Part of a small language model's weights: skips across layers.
Each number is 50 + 15 x the weight over its row's rms, rounded and kept within 0 to 99. Layers, rows and columns count from 0. The size before them is the row's rms in percent of the matrix's.

# down: layer 11 MLP down (transposed), 256x96, rms 0.175, rows 17-62, columns 48-95
# gate: layer 11 MLP gate, 256x96, rms 0.2, rows 18-63, columns 48-95
# up: layer 11 MLP up, 256x96, rms 0.185, rows 18-63, columns 48-95
down17 106:38 52 61 25 61 68 84 49 31 19 53 39 55 45 43 42 72 61 64 47 37 71 54 54 80 68 24 30 54 40 51 54 41 45 53 18 42 57 54 75 70 37 51 84 62 71 60 45
gate18 100:63 61 38 40 24 32 73 59 63 60 46 59 57 41 38 32 39 44 58 61 62 51 79 37 62 47 43 57 57 58 38 75 53 66 55 47 34 44 45 49 55 71 52 66 28 09 57 27
up18 095:49 46 69 47 42 48 46 54 49 72 78 62 39 63 56 34 53 28 68 51 67 48 45 36 29 63 49 52 42 54 59 33 59 28 60 45 38 30 73 41 63 41 54 83 54 26 34 65
down18 100:43 47 62 62 47 77 46 29 27 44 36 65 54 46 52 34 47 58 54 57 39 53 64 35 50 35 57 77 50 62 71 41 47 60 32 40 74 43 61 29 56 56 33 48 60 35 84 54
gate19 092:63 70 60 85 40 38 65 61 82 56 50 36 43 69 57 37 23 58 49 61 61 56 70 54 48 48 36 47 40 56 39 36 64 58 66 54 51 44 45 48 50 56 69 50 60 38 55 61
up19 099:37 65 52 58 28 55 70 54 32 28 60 50 74 37 55 73 21 46 42 22 80 31 63 61 70 63 25 46 67 55 62 53 57 26 27 53 58 62 38 53 56 32 22 26 34 35 46 66
down19 098:63 32 65 29 56 77 23 50 29 36 41 58 63 55 54 28 70 54 49 27 77 36 23 29 39 40 29 50 46 52 50 39 78 72 30 30 56 67 17 27 36 60 72 80 33 33 43 50
gate20 088:45 25 34 44 67 56 44 56 35 35 45 68 66 58 49 37 74 43 42 60 38 69 26 15 42 59 76 38 67 39 64 49 54 40 52 49 43 36 81 42 61 55 35 50 40 68 57 50
up20 091:51 70 58 55 59 67 63 39 61 42 62 57 30 39 75 34 26 58 73 50 53 59 54 46 74 49 58 55 37 65 28 40 61 00 62 35 47 41 55 81 46 53 61 56 52 65 36 68
down20 092:43 46 78 48 43 26 44 72 41 38 49 48 47 72 55 45 34 48 55 51 35 32 64 77 43 23 26 55 58 70 23 64 42 75 51 37 27 85 41 65 53 39 44 41 50 67 64 53
gate21 092:48 71 40 41 53 36 44 50 55 23 78 74 65 44 30 69 54 65 45 58 80 80 53 62 32 83 56 26 47 47 50 53 36 64 31 59 61 61 44 57 45 55 41 27 71 31 41 71
up21 097:44 41 44 60 61 53 52 19 62 54 00 10 24 72 51 51 61 43 48 78 38 49 46 41 49 46 36 59 47 41 43 55 36 53 62 36 60 58 42 49 84 42 66 62 33 65 65 59
down21 093:38 56 42 54 51 32 25 58 59 34 36 84 46 38 57 38 55 80 71 56 61 62 53 42 34 49 57 57 31 34 53 67 61 42 47 47 29 49 34 65 48 51 58 47 42 59 71 72
gate22 098:43 67 56 36 50 38 46 77 55 32 44 50 45 52 30 59 66 56 55 55 42 61 28 76 38 39 18 25 48 44 31 72 22 76 71 50 56 43 53 51 49 28 66 55 42 60 47 61
up22 103:52 55 46 30 48 64 58 36 53 38 53 51 49 27 52 39 44 16 51 63 65 55 55 37 40 68 40 31 60 34 61 48 69 11 42 58 43 51 47 27 59 53 52 62 62 78 40 42
down22 108:60 68 37 75 50 34 54 30 52 51 33 00 48 65 26 56 51 70 57 18 47 30 61 67 55 42 36 64 38 61 46 31 37 43 35 69 62 53 43 49 62 54 68 58 28 38 35 44
gate23 100:48 64 55 55 72 40 60 44 47 50 35 84 59 51 45 40 39 54 41 52 80 85 50 47 56 50 40 54 44 56 58 41 78 25 38 73 64 41 72 42 69 83 30 55 59 85 46 64
up23 105:59 48 35 30 40 55 62 20 29 29 31 62 51 53 45 55 58 75 45 61 41 38 35 32 17 64 18 52 67 42 58 38 83 26 48 54 44 65 54 58 37 35 43 59 42 36 31 47
down23 100:49 57 30 38 40 55 72 60 55 62 41 68 32 24 69 17 57 29 47 43 53 42 49 57 45 46 30 52 50 55 69 77 33 50 32 49 53 56 31 20 48 60 54 33 21 29 46 52
gate24 097:77 61 68 64 54 58 34 58 44 42 72 60 72 48 57 65 48 49 40 09 45 50 48 77 62 42 61 50 63 14 39 74 44 41 53 32 66 58 38 39 68 71 32 59 38 51 62 32
up24 101:76 53 53 67 21 44 49 37 07 43 66 52 61 77 75 54 52 38 46 26 35 42 63 54 55 51 53 60 64 79 47 45 32 65 39 73 40 46 42 51 50 47 37 40 60 73 73 27
down24 104:35 67 64 58 64 14 39 38 62 82 53 62 49 65 35 65 51 46 51 44 35 57 62 52 44 51 54 26 51 43 43 45 45 40 58 36 53 43 50 55 42 49 44 65 38 47 71 32
gate25 093:59 51 67 68 57 54 14 40 71 57 64 40 61 41 46 55 28 46 57 69 68 15 69 62 46 39 69 29 64 15 55 75 61 59 51 69 33 19 40 45 59 57 67 63 50 50 76 49
up25 092:62 45 42 63 50 53 31 69 61 41 35 50 48 48 44 83 25 64 29 61 51 20 33 43 44 35 59 38 45 69 45 76 64 49 49 78 27 40 37 40 61 73 59 29 16 49 55 63
down25 095:63 64 69 56 63 65 56 17 53 51 60 52 64 22 62 36 37 55 69 63 37 75 57 69 61 70 62 31 36 48 43 19 43 44 71 48 67 47 45 64 51 36 66 70 41 65 55 57
gate26 097:40 46 25 65 37 37 37 46 55 61 29 45 70 47 51 67 64 32 62 78 88 64 42 40 54 60 71 49 36 52 54 48 57 60 50 21 46 55 56 44 52 47 57 54 66 48 50 75
up26 095:49 33 37 56 26 54 56 71 47 47 28 62 61 52 71 20 40 23 38 43 57 38 64 64 56 41 54 49 45 36 52 38 35 79 87 60 60 37 52 27 78 48 65 24 64 56 29 64
down26 101:67 60 42 36 42 39 25 56 57 43 63 78 50 32 58 37 71 65 58 64 65 20 66 58 47 50 21 84 52 74 34 41 41 50 31 41 43 53 67 53 78 52 60 56 74 56 46 58
gate27 098:54 85 62 60 66 52 45 44 56 05 42 31 68 82 37 28 60 63 60 56 58 21 60 49 37 63 63 30 50 17 65 54 24 48 44 44 70 62 21 64 64 73 31 50 40 52 62 40
up27 099:64 44 50 78 51 45 59 40 49 44 25 43 61 47 84 25 63 51 42 54 75 37 63 28 63 73 91 67 58 27 63 40 45 35 60 49 54 40 38 31 51 24 27 58 50 46 56 50
down27 100:66 56 32 57 77 37 41 72 55 53 37 87 47 48 78 39 58 51 65 36 56 53 56 54 62 81 69 61 48 50 37 77 37 17 60 44 72 37 38 77 63 36 53 22 53 57 60 30
gate28 111:37 69 35 57 76 45 55 07 52 87 63 52 82 71 35 29 69 11 30 45 69 50 78 51 34 64 51 50 50 53 47 44 69 64 44 61 51 80 62 48 23 55 25 45 59 51 36 44
up28 101:53 63 29 63 70 39 76 52 27 49 86 35 74 41 28 48 55 44 40 21 54 87 75 63 33 60 68 62 45 74 35 47 47 45 26 43 55 72 40 57 34 40 30 53 56 65 60 49
down28 098:26 48 49 26 66 53 44 52 39 56 43 50 73 59 60 40 50 34 46 47 40 51 50 33 93 43 43 62 78 72 66 31 81 19 53 60 49 63 50 48 51 72 46 64 45 25 55 66
gate29 103:28 60 48 56 59 31 29 34 37 59 41 31 54 30 34 32 39 40 56 66 67 50 60 68 34 74 72 42 49 51 38 73 65 60 66 72 33 54 81 58 48 30 42 74 54 44 21 55
up29 100:47 53 25 42 61 46 37 67 53 46 61 47 49 66 41 85 20 44 63 34 49 73 50 55 76 41 60 46 35 79 69 85 29 63 52 49 45 29 55 19 69 71 54 51 35 32 47 82
down29 110:43 64 71 38 46 57 39 71 59 72 48 61 43 53 60 70 48 30 53 85 61 27 72 26 70 27 23 75 78 50 61 46 37 47 56 63 54 50 55 51 52 39 59 58 48 65 30 60
gate30 089:41 46 37 47 53 35 66 68 33 37 48 67 49 58 56 44 62 49 35 33 66 69 72 19 47 72 38 60 33 43 42 56 49 43 40 44 51 50 42 47 18 99 29 54 43 53 65 60
up30 091:42 66 38 63 63 42 29 42 26 64 42 35 31 68 19 39 50 43 32 42 56 34 42 63 57 52 66 47 56 61 00 62 35 60 53 59 52 49 48 42 50 17 34 46 71 63 29 63
down30 089:43 60 47 55 48 32 72 46 68 45 49 47 55 63 73 47 57 47 42 32 54 59 33 57 67 77 48 49 49 44 72 50 36 30 93 46 49 49 50 65 43 81 67 52 72 55 11 27
gate31 098:53 25 40 38 43 47 47 50 38 44 66 50 63 58 57 48 80 25 28 44 48 45 56 60 52 55 54 28 42 47 52 69 68 40 43 50 70 41 18 49 71 27 38 42 51 39 60 66
up31 102:73 61 53 56 83 74 25 42 57 48 43 47 52 45 56 34 67 53 53 34 71 64 64 43 73 36 47 41 24 54 28 58 24 57 39 44 42 52 49 78 69 44 53 66 45 42 51 29
down31 103:44 24 52 19 59 73 42 50 54 60 53 50 26 43 67 52 55 45 63 42 69 44 44 36 57 32 26 50 40 46 47 28 82 58 78 46 45 47 71 45 44 54 43 68 50 56 49 52
gate32 099:58 61 65 40 42 50 21 61 31 58 42 51 61 39 70 57 58 50 73 50 69 57 55 34 35 31 39 51 12 14 33 60 70 73 58 67 16 53 46 56 42 67 45 38 53 59 41 62
up32 102:70 71 51 65 17 34 37 58 43 49 54 75 60 40 62 66 38 56 62 65 48 65 55 55 31 33 39 45 34 18 57 71 63 78 52 99 26 36 68 58 35 36 47 40 24 54 29 39
down32 092:98 30 42 47 68 61 48 38 64 59 58 59 35 66 34 64 48 57 57 69 52 43 54 64 55 61 61 55 40 50 38 13 42 56 15 33 99 58 52 38 64 44 53 67 77 66 67 78
gate33 099:42 39 66 65 70 71 74 54 76 54 72 59 44 74 68 33 61 20 50 47 75 38 59 60 25 45 51 54 67 37 53 75 74 61 55 29 43 66 22 88 39 29 70 65 50 46 49 46
up33 096:67 41 54 46 52 51 25 22 58 48 25 30 57 45 43 18 62 67 54 25 34 59 61 54 62 35 56 48 49 42 39 47 36 78 43 12 38 60 66 21 47 32 66 43 68 35 45 57
down33 100:22 53 53 37 36 61 65 83 47 45 67 75 43 71 53 77 38 10 42 84 57 71 55 65 20 51 42 39 54 53 67 86 52 58 27 54 44 44 32 73 50 38 65 69 47 56 47 38
gate34 104:32 71 52 76 63 51 43 45 46 29 62 55 82 34 53 57 72 43 53 32 69 57 60 54 47 58 66 26 42 25 63 25 73 61 46 41 49 69 88 74 51 63 97 68 55 42 46 28
up34 104:31 54 68 59 81 60 59 63 54 53 62 53 49 60 67 52 19 38 80 49 60 47 68 75 53 41 54 62 28 33 51 66 49 53 40 47 18 46 48 44 52 51 45 75 79 66 66 37
down34 098:46 34 57 40 27 52 20 46 39 57 50 50 43 25 58 57 85 47 76 37 39 60 19 49 45 81 55 87 65 68 57 64 47 57 45 53 59 42 62 35 53 51 36 36 47 33 32 24
gate35 098:44 60 64 45 40 45 65 47 45 65 66 31 27 39 66 59 18 37 74 26 57 47 52 63 60 65 56 47 32 34 65 39 57 61 40 30 51 73 61 56 67 18 54 35 40 70 51 68
up35 099:63 41 44 30 78 74 72 51 39 62 62 63 34 48 50 35 46 49 43 60 35 82 39 47 36 65 45 63 41 69 34 77 50 62 45 52 43 43 37 51 30 15 53 33 29 54 35 46
down35 106:46 31 60 48 46 63 36 41 64 25 79 63 62 63 63 51 69 26 46 47 21 46 54 58 41 31 49 47 72 44 51 48 48 29 46 29 43 51 22 60 71 48 29 58 39 34 56 54
gate36 099:27 35 40 58 46 42 46 44 67 41 61 36 46 62 46 64 26 66 31 74 50 59 50 41 34 52 55 44 63 60 37 46 55 55 77 39 34 29 73 53 28 48 66 46 10 28 30 59
up36 109:70 49 47 72 70 80 37 78 53 43 38 69 72 46 30 28 38 49 40 54 54 73 45 60 28 57 49 50 39 71 55 76 48 37 47 23 51 56 41 64 45 50 29 23 39 65 40 42
down36 108:45 52 36 34 55 62 57 03 59 58 23 35 51 47 26 48 49 34 61 68 48 24 47 32 56 80 52 79 71 54 52 33 44 65 38 55 88 16 63 30 42 44 65 66 29 49 41 48
gate37 099:35 44 53 64 41 37 25 38 69 41 64 52 45 52 32 81 62 20 51 69 47 36 37 69 18 56 52 41 26 48 56 64 57 56 59 30 05 73 59 63 46 48 53 63 55 34 34 53
up37 094:53 67 43 71 45 48 38 40 59 48 55 50 70 53 63 45 66 59 62 48 51 48 51 78 36 59 62 60 51 42 35 61 65 44 71 45 44 28 81 35 39 47 29 54 73 42 38 45
down37 098:27 58 48 62 31 48 44 37 26 43 55 64 25 88 52 60 39 72 41 30 60 68 51 35 28 75 50 33 60 30 47 28 45 33 46 64 58 54 44 57 61 65 57 60 53 67 49 43
gate38 098:65 57 55 56 46 56 35 39 50 50 56 55 49 46 61 77 57 52 42 24 46 52 36 34 47 51 40 33 31 32 50 42 52 62 43 68 47 51 46 47 54 94 62 43 60 57 50 48
up38 102:56 57 58 69 45 42 44 74 52 37 52 36 53 51 26 48 69 42 25 50 43 45 47 53 76 53 28 60 47 60 54 54 43 67 62 50 25 53 36 57 18 50 63 44 13 36 46 61
down38 102:54 24 26 75 51 53 31 57 55 51 52 39 59 41 59 54 72 38 54 62 47 64 46 29 60 46 70 03 58 63 47 28 64 61 71 57 55 56 23 67 49 36 18 61 37 54 61 71
gate39 099:62 39 58 43 83 78 37 58 48 55 67 44 45 55 57 38 42 67 63 36 36 80 50 29 54 54 52 37 29 57 28 71 61 36 22 47 29 48 59 43 66 61 60 30 68 45 58 68
up39 104:65 37 50 24 50 77 38 56 68 66 55 49 50 74 62 55 35 74 43 37 42 76 55 64 56 18 61 65 58 48 39 52 54 61 29 43 41 40 61 65 42 79 61 62 63 58 41 72
down39 098:18 73 48 74 35 50 51 63 29 59 46 35 42 43 46 40 60 19 27 61 37 27 58 51 35 87 65 05 38 51 57 38 58 47 48 38 50 36 68 32 67 51 55 38 55 29 60 31
gate40 098:13 55 50 23 57 41 72 81 47 41 64 63 53 45 46 27 75 37 45 54 63 29 73 32 35 66 62 31 37 36 54 40 46 57 67 39 35 56 51 51 30 37 63 55 75 57 64 51
up40 095:53 74 37 77 31 65 70 23 50 45 73 54 46 61 64 84 28 59 54 60 55 77 45 30 64 27 28 55 58 26 46 65 54 26 54 60 51 42 64 44 77 63 43 32 41 36 37 57
down40 095:52 29 25 79 35 71 21 82 61 54 75 50 61 52 29 77 55 57 46 49 45 38 48 64 57 41 61 42 72 26 61 44 56 70 34 58 55 60 75 65 94 44 48 65 47 89 60 53
gate41 091:50 52 64 31 75 57 33 55 66 71 46 66 65 50 74 51 44 61 27 25 53 47 31 78 75 49 61 39 55 37 68 49 50 65 38 49 32 70 45 46 45 63 33 43 45 20 61 27
up41 099:79 55 55 40 34 38 48 59 38 68 68 48 51 44 50 19 74 30 62 60 38 43 60 58 75 44 55 48 74 59 48 46 76 55 68 67 54 66 62 25 47 41 38 51 39 49 34 54
down41 103:45 83 58 74 39 55 65 55 60 43 72 27 69 42 69 63 65 19 65 52 32 64 43 52 53 69 35 62 55 68 57 06 44 57 39 13 35 46 65 54 76 50 55 40 33 50 89 66
gate42 108:22 60 39 71 33 24 73 33 58 68 23 32 50 51 66 39 72 26 41 41 40 38 39 54 39 78 51 43 46 20 52 48 47 28 44 60 32 76 70 34 66 52 43 44 50 63 46 43
up42 099:48 76 57 55 61 53 50 39 53 57 47 56 36 43 70 46 55 53 48 36 39 42 63 45 64 59 79 56 67 34 34 51 48 68 65 52 36 78 72 65 86 38 52 52 65 19 48 69
down42 102:83 43 56 57 72 43 47 27 56 60 51 33 26 67 49 47 47 49 44 43 24 37 55 47 44 76 50 55 51 31 63 56 68 79 67 51 29 53 18 42 59 38 31 63 56 27 47 50
gate43 099:55 24 37 73 76 46 65 59 75 67 55 50 45 42 59 44 45 44 67 55 55 55 67 36 36 74 47 37 54 36 53 73 56 50 28 62 27 38 81 77 66 48 61 62 42 58 47 52
up43 110:48 47 89 64 53 59 50 59 46 49 41 57 52 66 23 33 58 32 64 88 67 34 58 65 78 47 56 63 52 53 37 56 43 72 44 67 62 50 41 55 39 63 38 20 68 41 20 48
down43 107:56 66 46 44 77 61 61 43 38 53 46 50 40 33 62 66 51 60 40 42 38 60 40 44 29 56 60 47 59 55 65 16 38 19 57 18 63 51 35 37 52 63 48 51 53 63 60 75
gate44 095:61 54 59 73 45 52 53 43 42 68 42 48 36 56 62 61 55 71 29 36 60 45 54 60 29 86 35 35 50 71 63 45 59 57 81 48 59 26 32 30 58 74 45 27 81 72 61 39
up44 100:49 85 62 57 66 68 34 24 50 43 91 49 43 65 87 56 39 55 22 60 65 50 52 72 45 48 28 42 68 48 40 51 48 67 62 59 37 46 22 80 46 44 43 35 77 51 50 67
down44 101:45 26 63 41 61 47 19 35 43 62 70 62 55 43 51 77 24 52 43 61 26 53 31 55 47 54 41 64 42 56 46 49 54 77 40 31 69 39 52 50 46 57 63 62 30 37 59 88
gate45 092:31 54 74 32 39 74 54 29 26 35 60 71 66 48 47 39 21 55 68 44 56 67 54 52 85 43 44 32 24 71 37 72 35 30 54 61 64 13 64 48 56 68 33 61 54 66 67 47
up45 103:83 65 46 75 42 51 70 42 70 61 41 48 50 54 52 48 42 39 24 43 54 32 46 52 33 42 42 53 50 61 51 24 49 45 18 90 39 56 32 58 39 60 63 57 57 39 39 57
down45 100:44 56 41 62 51 44 71 50 89 35 43 43 28 46 52 29 43 52 49 49 55 53 56 50 35 62 56 39 27 50 48 35 46 69 58 61 46 47 32 24 01 39 60 54 62 27 37 34
gate46 093:39 61 37 14 36 51 44 57 52 53 48 26 69 41 63 45 35 36 15 67 50 37 68 63 67 72 74 53 38 55 37 29 63 53 69 54 44 57 57 43 39 75 25 36 56 52 30 40
up46 084:59 44 62 61 47 84 37 41 25 61 53 46 52 43 31 41 51 54 49 41 42 48 59 51 31 14 43 54 74 61 57 67 77 56 50 49 43 70 82 40 39 41 90 73 68 63 53 55
down46 087:36 76 35 51 39 32 61 78 45 65 44 49 57 40 65 55 56 53 45 65 27 67 51 59 51 06 73 41 20 42 62 50 37 31 60 47 73 47 40 41 52 67 47 19 25 52 45 58
gate47 099:33 42 27 16 62 32 21 27 36 34 29 53 58 64 12 50 61 57 42 49 79 66 34 51 45 34 58 52 40 69 61 33 60 48 44 57 32 78 70 54 33 47 31 54 26 62 28 65
up47 101:36 40 61 47 41 77 45 65 81 65 64 41 39 60 36 55 20 75 44 40 26 75 32 58 46 42 20 46 36 48 28 35 57 50 43 48 73 78 81 44 71 33 43 59 32 44 56 35
down47 104:60 56 32 49 44 77 50 26 62 38 50 36 71 37 33 59 52 56 29 57 51 47 38 42 39 46 84 62 52 52 76 78 42 36 27 30 27 29 44 51 43 32 50 63 60 31 61 41
gate48 114:51 38 54 79 38 68 65 67 61 61 73 60 52 51 00 53 61 37 48 53 51 75 54 32 36 48 57 67 60 49 31 50 63 39 53 58 48 50 42 59 27 56 71 61 50 62 63 47
up48 104:36 63 49 49 65 31 50 45 54 57 62 47 41 35 66 50 76 46 47 65 64 62 42 74 76 54 67 40 28 37 59 53 64 66 41 48 61 61 58 47 56 33 41 60 56 41 53 58
down48 095:60 47 58 57 32 78 66 60 39 78 59 77 31 53 48 36 49 74 45 62 44 55 32 55 40 22 47 32 38 53 64 57 76 41 76 58 62 23 62 55 42 69 66 55 41 57 29 40
gate49 103:48 52 61 54 46 26 61 36 52 51 52 23 61 56 47 57 49 57 47 80 34 32 32 57 73 48 47 47 64 48 49 70 63 28 73 73 20 80 69 31 57 50 26 54 58 43 70 45
up49 098:78 56 29 53 54 55 44 57 17 55 72 56 54 51 59 65 89 47 48 38 40 72 49 67 38 23 29 48 35 25 34 84 49 52 25 60 46 33 64 41 52 68 47 59 75 68 44 43
down49 100:56 58 55 69 40 39 61 46 81 60 41 53 36 24 37 51 60 49 61 63 42 12 37 34 39 28 61 53 59 64 46 50 25 32 43 67 45 62 75 28 43 48 42 58 54 61 49 49
gate50 097:52 39 55 55 41 38 30 47 34 54 64 51 36 28 43 72 59 48 51 52 53 38 34 46 26 53 46 32 58 75 30 73 40 34 41 40 40 72 38 51 55 12 46 29 21 28 30 16
up50 098:42 37 37 57 72 65 53 59 44 34 33 52 62 52 24 47 48 56 49 41 50 29 44 73 31 58 82 41 74 30 20 69 62 21 41 29 74 50 24 49 37 24 48 57 38 64 41 49
down50 102:60 48 75 22 30 54 58 55 59 20 65 45 44 34 29 52 42 59 49 38 60 71 52 42 62 70 52 86 52 57 54 43 32 92 43 74 50 36 33 66 63 51 40 24 62 72 59 61
gate51 106:56 69 57 60 48 54 78 39 65 59 41 73 90 35 31 63 42 49 51 60 69 32 57 30 35 62 50 43 60 76 64 26 56 46 52 58 41 64 59 44 52 39 46 54 41 23 44 36
up51 096:33 43 37 52 59 10 47 14 59 49 38 35 38 36 58 55 34 50 38 52 34 36 50 69 71 35 53 43 62 58 42 52 53 45 59 58 91 43 55 44 34 69 67 58 36 40 43 37
down51 094:68 50 54 29 58 64 42 74 68 60 73 45 37 60 61 76 51 59 52 53 56 33 60 62 47 24 54 18 51 77 63 63 55 50 63 24 52 44 72 59 41 47 18 43 26 58 37 72
gate52 098:80 56 63 60 43 62 66 37 56 33 62 44 54 58 59 56 70 21 60 42 23 63 06 23 47 52 66 47 44 13 50 82 45 44 48 58 40 43 51 50 43 59 52 48 46 45 41 49
up52 098:60 72 55 38 63 45 47 39 33 39 69 56 45 49 66 31 58 60 33 58 81 40 49 85 62 36 46 43 14 36 42 32 50 71 57 55 46 35 60 25 58 34 40 38 53 64 48 46
down52 101:56 49 76 57 60 38 37 52 60 58 38 29 44 42 70 53 09 61 47 54 17 40 70 33 13 37 46 27 40 64 32 48 37 33 31 37 64 73 61 54 54 62 40 49 63 66 62 50
gate53 089:35 33 40 51 34 53 53 65 49 41 58 14 38 48 26 36 70 54 40 33 38 51 72 39 51 37 54 67 42 51 62 78 29 45 38 70 38 46 60 55 66 60 58 33 74 15 71 35
up53 100:62 56 38 59 67 38 48 26 16 61 13 81 49 33 45 47 46 60 51 71 48 58 43 54 57 65 07 60 53 76 34 40 20 43 56 63 54 55 38 43 40 51 61 39 52 40 55 48
down53 100:16 48 52 96 52 46 33 56 52 68 33 48 48 63 35 65 29 43 35 65 34 66 39 75 21 68 50 56 35 30 73 40 64 36 64 50 51 59 56 61 27 27 52 53 79 65 39 82
gate54 084:66 68 67 60 54 76 46 64 52 55 30 44 49 49 42 33 43 55 49 50 78 43 10 56 31 62 21 56 65 50 52 20 40 35 40 50 28 77 37 65 18 35 65 41 75 73 60 44
up54 093:35 37 68 56 43 69 74 31 60 28 28 67 43 54 42 51 31 42 57 83 58 71 64 32 36 71 46 56 55 32 52 42 64 26 76 46 41 40 51 40 55 68 44 47 43 65 68 51
down54 097:58 68 61 54 83 46 46 20 57 37 54 26 69 88 60 37 25 51 58 34 31 65 31 41 31 40 51 41 38 65 35 52 53 68 54 49 54 77 63 55 47 63 55 58 57 73 78 38
gate55 106:25 32 36 68 47 37 64 48 47 43 50 44 69 48 37 40 51 57 57 49 54 56 59 45 49 58 37 57 65 68 37 73 64 30 54 65 09 71 45 45 48 44 57 40 62 55 33 62
up55 100:52 60 70 45 68 58 70 45 55 42 63 57 71 45 61 78 38 27 43 46 66 30 53 44 45 50 31 38 32 46 56 29 22 43 50 46 59 37 46 64 42 61 73 64 37 78 38 66
down55 095:31 44 45 36 61 28 77 76 73 67 41 54 35 59 42 30 31 64 44 43 63 38 33 51 52 47 64 44 52 30 41 52 35 36 46 41 48 40 40 47 54 34 40 20 31 60 54 17
gate56 101:55 63 43 27 71 33 31 62 72 65 24 65 55 68 65 59 65 49 15 21 56 49 60 44 60 48 71 56 46 27 73 40 51 71 51 51 56 49 78 48 55 72 89 37 55 42 54 64
up56 100:28 73 48 46 32 63 63 44 88 31 64 76 70 72 59 45 48 61 60 32 48 49 71 41 71 74 44 54 55 53 18 41 76 22 38 45 53 47 31 52 49 49 71 52 30 59 47 35
down56 099:28 34 40 50 72 60 31 39 69 67 54 46 35 46 19 56 41 59 49 41 57 53 74 53 41 21 53 86 21 74 63 83 65 70 33 61 54 49 65 24 13 44 44 46 28 66 46 69
gate57 097:29 33 58 56 89 80 48 53 58 46 51 19 45 31 69 58 50 48 45 59 39 62 76 43 47 85 70 42 66 51 46 53 58 60 88 31 53 70 67 55 74 26 62 69 49 55 54 52
up57 097:79 41 58 34 49 55 48 58 41 70 46 32 54 54 25 33 24 64 28 80 65 38 34 62 49 53 40 70 63 27 51 46 42 32 42 66 42 43 18 72 51 73 57 64 51 41 52 54
down57 098:48 44 63 55 56 46 74 45 42 60 47 52 55 44 46 69 49 51 47 39 69 64 66 70 40 46 47 20 40 20 37 40 56 40 85 46 60 41 34 37 49 34 29 60 85 60 53 72
gate58 111:53 76 34 41 43 52 42 68 66 61 66 24 67 51 56 58 66 34 37 54 66 61 69 24 61 55 32 44 17 41 56 56 49 44 39 78 47 75 70 66 71 28 60 51 82 45 48 12
up58 106:52 56 44 72 45 58 34 55 40 71 73 30 59 48 49 71 52 69 50 50 49 51 82 50 56 46 31 60 51 41 44 39 49 03 45 32 69 33 68 46 49 45 59 52 79 50 64 14
down58 100:49 86 74 45 22 49 30 54 60 91 43 59 38 54 61 62 53 45 54 57 48 50 30 30 37 36 44 80 71 25 37 39 53 30 62 39 66 61 44 54 55 51 46 77 46 47 43 61
gate59 110:56 43 37 29 53 43 64 66 63 35 43 64 50 49 53 36 50 50 63 62 69 32 24 63 65 83 50 65 70 48 59 36 36 45 56 46 50 67 57 61 70 68 83 28 48 62 48 38
up59 102:49 48 58 90 24 49 50 54 47 49 44 43 32 79 47 64 38 42 33 42 45 37 45 59 19 50 46 41 58 48 60 65 35 49 38 58 53 35 60 36 55 38 35 56 60 66 60 47
down59 094:47 44 54 07 56 38 40 49 46 41 60 65 42 44 46 35 56 72 84 57 47 47 32 78 69 51 49 52 35 45 48 52 59 23 75 36 42 60 67 59 35 45 57 54 29 69 48 57
gate60 096:34 44 62 55 05 46 78 50 40 32 53 62 75 59 40 68 58 57 62 49 44 57 41 26 55 46 55 50 40 55 45 60 57 59 57 59 23 29 36 33 63 43 67 62 47 52 51 34
up60 102:30 45 38 51 35 59 72 40 36 35 51 59 52 34 37 64 33 31 58 61 63 64 62 15 27 31 41 47 34 55 55 42 42 55 53 42 41 51 42 46 54 46 34 76 78 39 32 49
down60 105:41 45 30 24 52 50 46 58 45 70 28 63 53 36 60 52 52 43 54 65 56 62 55 32 39 51 64 71 69 31 57 75 36 59 58 33 80 63 41 33 34 43 39 68 57 63 75 59
gate61 091:70 50 65 59 54 42 46 54 44 62 63 69 62 56 57 62 37 91 38 63 63 31 52 34 70 75 37 34 42 57 58 64 76 70 81 48 40 38 70 68 77 72 63 57 51 51 52 75
up61 100:64 20 44 40 58 48 43 48 42 68 69 28 66 47 68 35 17 75 50 71 41 23 36 45 54 46 52 69 67 79 62 58 71 58 39 69 59 50 47 57 62 61 65 76 55 43 33 67
down61 101:58 59 72 68 55 48 67 69 56 46 15 59 63 48 19 63 62 44 57 66 53 21 51 69 59 71 46 00 63 59 36 51 56 46 54 17 53 46 61 70 30 54 56 64 38 39 39 58
gate62 102:40 27 42 44 58 55 26 57 30 49 41 51 41 52 64 54 67 50 41 49 52 37 55 43 26 63 18 62 38 57 88 57 82 41 46 04 69 50 41 38 57 38 81 76 67 33 43 72
up62 102:33 42 61 64 44 63 54 56 67 37 60 20 28 66 60 25 66 57 46 50 70 69 35 58 47 64 49 24 45 45 45 46 46 42 46 56 59 18 40 73 39 56 57 43 51 30 64 57
down62 110:39 45 49 51 31 31 51 26 36 69 63 58 40 57 45 37 64 48 71 75 72 54 51 44 67 15 60 12 42 59 39 41 65 65 58 32 22 33 52 65 56 49 62 43 37 59 47 53
gate63 100:32 23 25 53 63 55 60 30 37 55 43 45 77 62 42 49 31 48 52 45 73 35 26 64 58 44 61 64 49 68 40 41 33 37 81 62 27 51 31 69 53 54 32 15 67 49 55 46
up63 098:46 27 65 59 60 53 05 59 24 19 45 72 51 53 50 53 46 20 30 42 51 36 45 67 72 45 37 33 45 45 31 42 73 21 64 51 81 43 31 44 76 32 31 69 67 36 64 49